config.toml
n_head = 4
d_mlp = 448
norm = "layernorm"
norm_eps = 1e-05
rope_base = 10000.0
rope_fraction = 1.0
tie_embeddings = false
parallel_block = false
init_std_qkv = 0.0273
warmup_steps = 92
schedule = "wsd"
final_lr_fraction = 0.05
doc_mask = true
Each number is 200 + 30 x the weight over the matrix's rms, rounded and kept within 0 to 999. Layers, rows and columns count from 0.

# up: layer 6 MLP up, 448x224, rms 0.111, rows 64-67, columns 112-223
# down: layer 6 MLP down (transposed), 448x224, rms 0.0772, rows 64-67, columns 112-223
# gate: layer 6 MLP gate, 448x224, rms 0.109, rows 65-68, columns 112-223
up64,204,139,248,216,158,198,234,165,221,189,197,154,203,217,205,199,212,186,249,125,205,189,194,219,222,263,213,198,243,171,186,208,254,154,189,219,202,232,228,184,217,189,189,168,195,212,197,246,245,197,196,200,186,208,216,258,160,218,214,187,230,197,116,202,180,184,158,211,191,160,178,162,202,218,190,204,223,194,180,141,215,257,189,190,182,233,184,184,214,220,209,174,155,198,223,194,176,229,202,233,203,184,220,178,260,232,238,196,228,204,191,208
down64,214,215,201,193,227,199,168,175,207,193,199,221,171,163,229,122,159,231,157,236,214,227,191,214,153,233,209,244,176,212,239,145,166,214,191,205,155,166,193,196,187,213,164,210,165,201,248,206,185,179,180,219,187,114,197,231,196,215,217,203,177,177,183,237,189,176,229,233,217,159,196,213,196,191,188,231,175,235,213,242,168,183,229,214,165,191,123,226,228,226,147,254,174,196,218,224,185,199,179,187,222,235,214,191,222,177,196,216,179,192,180,221
gate65,232,178,226,214,213,225,208,203,258,194,241,214,171,137,236,145,203,163,161,228,240,181,245,222,213,202,199,209,226,154,241,200,160,226,194,227,185,207,187,227,228,157,246,254,225,199,186,236,211,189,194,176,154,221,218,195,209,171,231,200,269,216,228,188,200,241,212,191,270,227,202,205,212,218,175,193,196,163,234,137,164,173,179,233,228,195,183,126,174,174,212,172,138,200,190,169,154,208,186,219,224,230,189,173,220,225,219,203,155,231,206,197
up65,141,144,123,153,199,199,168,188,189,207,222,240,172,220,209,130,211,234,207,226,145,229,210,210,213,167,199,170,181,202,190,230,246,127,194,209,135,171,231,208,216,198,204,211,132,257,186,162,189,271,200,205,237,207,199,209,183,205,150,166,168,228,179,190,181,198,220,139,165,235,173,191,181,178,178,268,257,192,212,227,223,254,196,216,182,211,228,176,154,209,253,200,206,175,179,225,223,192,194,172,177,202,218,164,149,207,224,187,224,178,168,197
down65,193,208,187,255,184,215,172,192,249,266,203,157,167,171,213,187,213,186,249,184,161,198,177,183,234,219,239,185,221,166,188,239,150,227,191,182,228,250,234,202,179,179,185,198,248,182,182,229,194,209,167,223,207,206,185,197,186,199,196,190,233,161,225,259,175,243,207,207,221,229,208,239,199,226,199,165,178,193,188,175,175,183,214,202,164,221,205,195,202,209,252,205,260,179,190,202,240,221,234,221,175,162,194,207,201,198,235,160,168,138,219,210
gate66,200,260,139,175,188,177,231,166,159,232,166,210,187,252,192,167,192,207,156,210,186,153,167,227,220,188,199,203,188,178,146,149,191,190,169,208,187,171,178,189,140,183,174,174,201,163,172,232,189,167,181,214,197,169,219,201,147,195,219,171,233,192,176,229,180,182,202,262,196,151,209,204,237,253,229,212,227,206,179,206,198,159,188,204,183,188,198,231,187,180,203,184,171,173,207,178,220,227,228,165,182,194,196,168,195,237,225,167,194,234,146,151
up66,234,204,180,202,134,292,191,230,216,206,191,213,187,163,158,153,262,228,263,199,170,228,169,137,170,187,176,205,179,187,207,223,226,139,228,195,237,171,146,176,260,190,202,191,217,236,222,196,154,160,212,221,192,185,196,227,206,216,243,220,184,227,203,156,215,210,186,180,139,218,188,223,199,216,182,206,225,174,199,162,175,246,240,198,204,244,163,214,186,153,212,227,202,197,236,200,207,143,214,189,197,180,264,218,219,183,251,262,145,217,211,227
down66,232,218,234,173,226,183,241,194,200,221,220,201,255,195,273,220,207,229,233,230,209,157,234,233,189,212,136,241,167,202,111,282,175,228,219,215,187,262,200,176,199,164,124,164,174,212,202,199,233,198,196,211,161,214,244,228,219,189,239,191,193,229,188,213,182,229,177,225,161,189,167,156,242,231,205,221,271,211,205,238,222,214,208,224,136,191,135,258,188,175,200,215,207,174,221,185,231,157,208,212,268,168,175,171,160,217,193,244,170,233,224,174
gate67,186,221,170,190,200,202,197,185,248,218,182,210,199,183,225,210,188,205,175,173,225,240,198,225,224,220,194,188,174,184,224,199,154,189,251,195,193,220,203,190,228,234,157,205,229,218,238,195,234,186,219,210,168,218,211,223,172,186,225,229,216,199,162,221,216,231,197,202,188,176,161,186,271,196,175,197,214,191,182,178,194,219,202,213,227,145,274,173,152,186,225,249,166,198,194,222,181,206,199,204,179,212,222,202,205,190,207,190,163,203,195,214
up67,198,200,186,214,191,211,213,231,176,207,259,211,179,237,195,169,234,214,158,209,191,151,190,216,202,171,206,219,204,195,189,241,220,208,208,197,208,136,223,171,177,200,210,214,202,209,194,217,199,191,176,177,187,201,196,219,202,196,227,199,155,236,197,199,198,149,195,216,178,178,164,204,131,201,213,206,226,189,179,189,237,185,204,181,197,262,192,185,250,212,197,190,224,142,243,160,270,175,204,179,204,187,188,199,192,199,177,184,202,222,188,176
down67,184,183,203,167,218,180,186,169,223,169,211,245,191,199,196,198,179,252,234,214,179,233,218,197,183,226,182,206,204,206,271,206,199,193,208,181,160,229,236,221,220,199,223,192,233,217,210,172,234,215,209,182,211,202,225,185,193,241,172,187,210,169,171,188,177,215,216,223,243,202,235,216,246,189,183,200,199,202,211,226,152,220,221,256,276,142,210,224,152,161,169,220,147,243,161,182,160,219,198,209,198,198,211,202,168,217,184,221,248,177,138,206
gate68,201,212,250,232,170,209,218,178,257,210,205,237,194,145,204,198,222,192,230,202,174,166,195,179,211,179,189,171,212,190,192,200,252,221,237,261,183,135,187,200,175,169,204,191,205,186,244,193,181,158,189,251,163,239,192,184,212,201,218,209,174,219,185,227,217,192,169,216,190,198,224,187,172,212,159,248,167,170,175,215,247,185,191,245,189,181,224,183,228,201,208,211,150,236,212,215,224,203,201,205,220,205,175,252,239,197,198,263,165,210,209,173